From a checkpoint of a small transformer trained on Wikipedia.
Size: 14 layers, 2 heads of 64 (1 for keys and values), 5.46M parameters.
Training: a variant of SOAP for these matrices, 199M tokens, 3042 steps.
Each number is 500 + 25 x the weight over its row's rms, rounded and kept within 0 to 999. Layers, rows and columns count from 0. Numbers have three digits each. The size before them is the row's rms in percent of the matrix's.

# down: layer 6 MLP down (transposed), 512x192, rms 0.125, rows 226-265, columns 48-95
# gate: layer 6 MLP gate, 512x192, rms 0.132, rows 227-266, columns 48-95
# up: layer 6 MLP up, 512x192, rms 0.133, rows 227-266, columns 48-95
down226 100:490517439535529477490484537429509492496502441526472504490464496507500543493459525466479500534507504468494491507473513532497467522509516453456477
gate227 096:465512468493475525496541542445513532512520543506497480456497499524515502500526489495505494536539496485501520506476477510491471529488496539478480
up227 092:527468503506509546479499464455457479502492505512511524491469483519521528534469482489498454475422514479493468576529505456495526478520514520519487
down227 089:508513493501510523522541469514452523496498536497481483456486467544521510510526517523460466481497503430500439509556500492505463471491511527468489
gate228 093:505501521523493467530481513507498504500476491513484539466528498486473519492482477548493489496514524460481500507500474465492525493499480534512514
up228 095:459464512512491491519559506504544509501517453476505483541523521510490508486507483523502502502523489503485450531522553480476471464510527478468482
down228 090:548506521531519480519464502470453495492519478500497540476506494486492502503502567495503544500511499489519537480520539491485441466537471497500489
gate229 103:503490467506497464455440448564501505470512481499513539504542527467501549474500502501504529510512500483464551525507542474500491548542519489482501
up229 101:485515490492497477471501499545502457493532508492516536495485485501467512484482507496500483482521494462516533555498475489519493531553517531516497
down229 102:518533528482520503511487518533500523532479490530499500501514506508523521490485527493491503504560526466489512517516478504466516500576491532469523
gate230 102:500536503474494480535496531495547535498523485476500528546515458499479519510511505512523550512461500521484511507490483476498491480501496504448503
up230 104:480516507469509484493485537503483467521482483504456503483483500500520514478480513536476489533530534483503534497490516463484518493500506526490476
down230 096:528535461491486506523507518544553470521493534474522513578513468523519525461482487543519519524460502552532534500497546530517493484507495520486546
gate231 093:535567494446502475498516517489505510448492493507510499490500515532537511536472471531514472546507477518518477518476459485477485527533493510523487
up231 098:503503457550529519500489522499470502514478462454479463494473485496477502452499507523513550502471499465511517521516515495500476504494505498510475
down231 103:493492495489532493474459510496481497494516521500499478480473515525476490503506478523534509534516498503432514495546476516450492534487482507480452
gate232 096:518465483514468477497470496521455509499474516509512480533467457543514512534516510549517503508532534511487544449474479509442528519503558485454491
up232 091:518488493460503513485534545510491506461510479514480513503512511469496516474481467477487489444464475490543490572507486526573485458528472550495475
down232 096:501508510504490521502522505512485483475523546513491519510514491488525476484447486476512500408484490462493490513490494561494521551445517487487443
gate233 094:578480490474479523506522474525475517496505463504495541522521502496501520519493493530491494474521513553490517528481501510458501519454515493521495
up233 088:435522474449499478480505519476512489548463504527470490479533504483527495446520531453509530469523485514488476479486536476522490465503465498458495
down233 096:428505482475534529514477534532514454521486498467472513524495483507540521496503504480474501490547508503509511488503541500514488511489523493479524
gate234 094:498516501491517510472486477499500541529469490496512498533516472458495525522534562513492478439547477490521510501469480527486513480477454497467545
up234 096:438515519516506453519482482493515553495503496502555522561510445501505465517481492471479487453472491454508510486464488515460489489471454500507523
down234 103:510514448493472534508493499487504498495502487511493538515535496468460517490530542520502464448545503501495514494516455497475517492470470475483518
gate235 105:501480539476498456526518457467504507501517479480509506512518514475524503520496533453488528500514499509465490484486503507529517532471492516439483
up235 106:489529482504514551481499532498492516479555507487495478501509511536482490430513508498488491469490497445504533485505486549536467511509502469518467
down235 095:498511476518504472527493471503501481521488510548514540514517478509464516503491449512529561506447488502555524534504510500500502475488527494514477
gate236 119:483527494514493486522496519472449500506478512496514536513471471489507488548464498467467538535523509498514485504499471490473490489475474510467507
up236 109:512454465501459475521496503500519507492518495476467518494503480486479451511528539468484524542534509475496509489502466522516525516434509520452506
down236 104:537472480437500501488498526485513525543506528513467477508479501489484472446464519476531524502539486475473454484508534495498553480464458510497531
gate237 100:544515515527499514488516507502493473470452534535493479496529461565517514523508478529476531488482500526517509462481522543522512464517479521535494
up237 099:487511479447509481480506487501504530501497482527483522481508526485514510510504473476504510510487481483464483522505502524545508522511500523480499
down237 098:523508495468512518544515535507533521499491517513463508496489496472477534441521547504546530528511465474470486529473458524522541483471527474496520
gate238 115:475454484453471483531535471490512477477538502508465451520511485506513451498522485451480544497492527444538505506486467489463522465533478485489544
up238 117:500560487535534479473491524515504479496456484491537468531465536488458509516489530539502510503489488494518499518506515527500474517504532459507538
down238 097:465511500510541498500475483532472542511492476497548514506550503519507510494477534529489525535519488513477512502453496525517478547489505461481499
gate239 102:500510531531536506495514532507484457525487512547494521508582514517498488483506503452515498502469497472517504493541467485548468506552499451488498
up239 102:499537527497487511470521507487503508489539542494529532497507524510477480496487494515531469460499510531501532480490490498497522475528478492432510
down239 101:486496498485516520502534528524533501465486511535569486526499547505520481488506476483475530473471488488477477525504519532534468489524498471484503
gate240 097:529532524522488471550502492485520488490494473502548508454523491492538462520476508513450458532541498498509477530472530498515517502504490455521472
up240 094:505543509515506511516536512484507501476479525495515503459513562491544488511461509458443493467543534461476486525488485459515507530510497529489530
down240 098:525498527543480504483500457496488541543516507536508502494514468479450465493451465488528507498518505514481527481551545516541528520502472491543523
gate241 099:464525524492494505514471485531491497455440529498538497508462439518520474505492522537538513519500524511527471471506512580485517500516478496526468
up241 095:481478483473478471497519496511473524534534479544493460443500504491499519499500505482489494501475503459484501462493495483523489533456499528523501
down241 106:484530475468465523504519515490493477472526525501498485490472508525497519546513490549520527515480493487484514497484494500474502496511489503543505
gate242 103:526495560505464508516461523481497467543526519531467478493509514516516539477489472536458512498491522518503494522501478480504526494491471533495475
up242 103:496465506514522479491517499518459534477510505496492515493475486490479519467500518478513467502523465514494497537484500498492545468475525471485511
down242 104:510487472488514514489492540527530531506472482495469479545494502525493516485477444531531517521506481507505477538498501475472505518492510490471522
gate243 109:491495507513542523514497474495520488484493536519506483503485438501482551468533508537545495503496490493488469485490441523528531478470520527504494
up243 109:465467497502466529496475490510525493481542523528509468521479497463490493509534512516485507461493557518459499479483428501437498521497496518522484
down243 109:482492480562510498474565510530522509451519527488546471529521504481501444478473534501476477490505530517531502496458537519524492494521518494534508
gate244 101:460512523522476493498517491479514468510494476485514481487521491494544513506472465513484515531481501503486459495459481527507498565484512523500434
up244 106:500479513541495502457511450510510494491484511520493449535542449502493492493513503485535499522448510558493439512466475471460525523503463510496485
down244 096:512471501482578519527523498477521527545525499483527528509533505485510461512469510500451510499508488496492481540508490564554446500502535530504488
gate245 097:461511543497545501539491521527498527464504484542448491511504513526483500489485527482471526501485466524500473536463468534521438507495457459477472
up245 093:486522500477499496523466530492483517528498499465476531496525499552476573527517514499521505513500486513510472528481493501527473484520494499478516
down245 103:517483498523492570496510458518489507485510507530518537514540526535479551501492457507515492469521513519480483460516501482549477479481526501536476
gate246 092:484506468503540516492436539480472484460494507507492474477471525501501507505502484526549483462570447498470487529489504541473515504478496528450464
up246 096:498523520466483463479542493512509550534473526505506513534504509532525509500488445519483536559515505480501497453536505499418491514478523527505496
down246 103:531516482522485505502462458507532506486491520496484498506462524506518469446545481521519495527519539467532474485509499521490564450486506517491491
gate247 105:514476521514487540509527485508478486524516510482489498494514481467533488514510523484510500489491523468487512492499461497490487472503528487547511
up247 102:464485469480557505521532506541454521432490514464509460542501476482489443474424525506497510471498520472533519493436530465483480486470490517531484
down247 095:486466505491480483514468512504520433508493505499525522489522486536462477513514585456501457512514542465494523504492474513515525486538569461525517
gate248 105:512507495523473529546540502475435507534492499527474484484489484528501544521519500521521535492547502479535488554532520509469556536514463464525471
up248 104:502520490493507495517540525505518489493487481542518508503497549522481530462485495496507553468491476473520547471457484492507481488544515525540515
down248 108:497537517564496455490450504496532528481501531483524455515502517493486521475539500511535520476492514485478481461507468508514522479525513522501505
gate249 107:535472522510488520490516501501494473558468537505506481534472478507510506512532492448442488524508519495522514540514522494520466500502472514460482
up249 098:530521468484481511498451498498470471480521467507487547504496492514489537525539481526538515523474514500501484490498538495545492484506503464511538
down249 103:511497531494503518426475523497539481522494468523448524497498503504480524512477454504536513491470517483498497529491471493506470538500510485467493
gate250 097:533494526484490484482497453452459464503505491478518479489453541527530472513481478539484523539517483496469489496521483493545496524526477490510497
up250 100:500503508508534550518528525491466541527518488508532517521458513493491490526544490492537505482511534527539505504479508522494498500538526432456464
down250 105:520520485480509494468476519483558510520483474464488538516511537446501520547505488508502498510529470531508504490503497495506491516477498497484507
gate251 100:475506534474457511530538523474513480523467533529501501475508545515530508503550505483478526486520498520490490537511498467529469518557483509505497
up251 099:452473533497449548514488546519476479544472492518465474484477505515479497491541493454503532515513503513532468517487480510504508484528492479488509
down251 098:539475513504513530480484538505514500552510513479449462502463500527494535499498556518461465467487527507519491482493481484495482481566562493496475
gate252 096:497519507521513557491483431512491504541460514524512525488500523523506456517517523541481550501475476508531532467468466469519461534448474518515521
up252 096:496522513465534547489479439526541533525461527493527504484561595521510522479499511542477533507453494455494516508495521510485508506477497517483525
down252 101:498529512492537512487475477535490506567466457496484537511499584495464488494526489502521470498506538461468544488527499507511506494485499520520503
gate253 103:479479491500460520532501489482497507507506458510508490518450515492429543512552480531500508460505493514506504480492501513522468488465516505484474
up253 101:498521506532448518510503502506476474516511489506513498481513482458489496515511488456504536553479496460512457510498480495484516502460512540502464
down253 098:471501479514537474513513476491504475495488475467517536500437495447457514513477514544485530516464497476501474534509501504495491506535484519550493
gate254 116:490516487522484524542452470538439539515477446504482469510476520517507544488506516506499518508539502489507466471524530491500516541499469514490525
up254 109:495479457512528477472497524483514501499477543474519472526489428455487479514505492519474468480508518560480450530522493492492507520506531499482487
down254 107:514505477495511521495528495529513494516496490541530527508510498545495460493464491508458493467491521569519511467529490522514517449506454525522470
gate255 099:508506505457513486512486485500475493470455521494520478528512474495497513519534503542504478475526526487484470471466488508478436488511533489503500
up255 098:516480433484489494482505508501469459491481499512517493471546490515494487518554477497486494439487530469481453546485526476505468528524487467516489
down255 089:491485525476502502517484455430509498490495531465506553497462493527518513456491535507501469535481496497482447495507511463502466488504507503496493
gate256 102:542480515465539493505487459509507507494499519504472512503467518472496521491497466511487509469487482463496463480497501494486524511496538476514508
up256 099:482511545463464468511503500452501520516489505496547522438503519502501499494461509543474502478495495529480473525486477493507453473494488506532502
down256 105:432503524519477491485475507481520462490488476537501482525488469494517494496486521490512541499504522529525496506497515468491525501528534523499474
gate257 106:496535505492527523474516470457491492461491493521556485541543474537516490513491483494450507479502510480475539503525516539463510522483497489474505
up257 107:486520509510491507474508481522492504485506508506486579506483477483494465536500498518482498465513473501513493479502506524534443538486490473517517
down257 100:465517506520469483482502439479499490473488504542519529521534523489484495515450465476489535508481487500496491480525527495510493504482509454489520
gate258 100:545494527533473539561470532507503480469531515500505524490508514512522490491537496489477464481544508513444487507521510527524545503491470479513489
up258 103:501481477560516508512480483472495507470519497537515544513519495466501468499508539489513499515526480510490526494501492503487512490512484511507466
down258 106:475502527547512488525511504460495494481513527514536481500509490478478486495476516468465532502537489533466477499502510504509522494533502513533493
gate259 096:527512500503481462486464547487503512462515448477517483542501507473503491518450487516519493484544532498478512559523522524521543504502469512518479
up259 092:451537497484491472526463475527475502492486483530491473503469522487513466517507502505467500498532473519455536520505521516500500517456492484508563
down259 089:505507536498514484559494512501505512514503557499526470477495469527515495504551483502462495534486480514496474501460519504538492501494544486473534
gate260 102:476465504514516546509528453519447504484468522527470465488543500464468514491504494490486531499513466483526527511480532472482520494476484529518484
up260 099:483456486493482502510493493481521467521489536534492485510514480495556512500529473478509524478498490522460480452492488504528520510518469509507500
down260 099:511494473532463504553506465501498418510492508532521498510497476492478502537518489506487539502484508490549474464472490474531478445482470462488502
gate261 097:552500441470529433500551489540503485516527514513499512526528505481536526497473495506522518476541506492487443504514507538478504484506508532491499
up261 102:476506517483516523512472457481497453527481512473479494476508471472511512473504495501521507477484468522506527479477491518527495486521527470544486
down261 104:498544528457519527476511461530492492525550529492521503488498499503511542499526465503528528451486487533523493495505464539537554497483473470518473
gate262 100:469526555470500468475495475543505514507478503496563479549543471513529494444508528504543499487492517542502474520509519548464489513527454531503474
up262 099:485529508498491466512444520528482493517426522526495517503579461501517489491502492540512457494507511508515497514495559488485491491508463506466510
down262 097:506505463490519490486465509535514466546526526469491511536472480511513475491510517455494508454465458527553509516512500487504536450488498519522488
gate263 105:528509512532495508507487483498527503498511508507489519530480465501496493511552457513511496499484474509493448519450469512476470486544454513480479
up263 110:483484508510513547487486525523514497527487512463484463478484494504471478533502537464506478492501535501523492484486524505518477483512468514491475
down263 106:484505500491524451465526469460485478482539497519536484486521504511534485447522516491495500456509545521502517512521462468485538531500530457482549
gate264 088:487473523504474499541507529496514535505491517497477503508512479496493514482500490524503538491514523528524510502505495549498547493528505491505474
up264 095:448474525522472488492463522498502501526518502505502531539544512507498525488468502516478492478521564522531503527540491536513530514538514498529493
down264 099:476535474469497559493504509497503494537526473478512488525450491497497494529492553521496475469510517488508461474472520494510476487468492480481500
gate265 095:468509554552487536498452529513541480509482507464484477497524483507507471521520504518521493490480477468512475525474472485539479483480566472556483
up265 103:506505473479499443531522508499473467447530465529474513516491507531520522489499506522512510506472538463536512520551502523495507516472455497494504
down265 104:505450515509500473491549472468463459467472500528468497504505468526497488519503535554524493509489476491545453486506455555496486457492525508482520
gate266 112:505513472479475489469504494511492505490514519470483526495495498486498522506533500478481478475530470510520495463441525554514477524496504500499515
up266 099:492509447495469491503534492507493512555494501460562492462499511501522520515492463487515470496504485541491488492515500569483473511480532481474523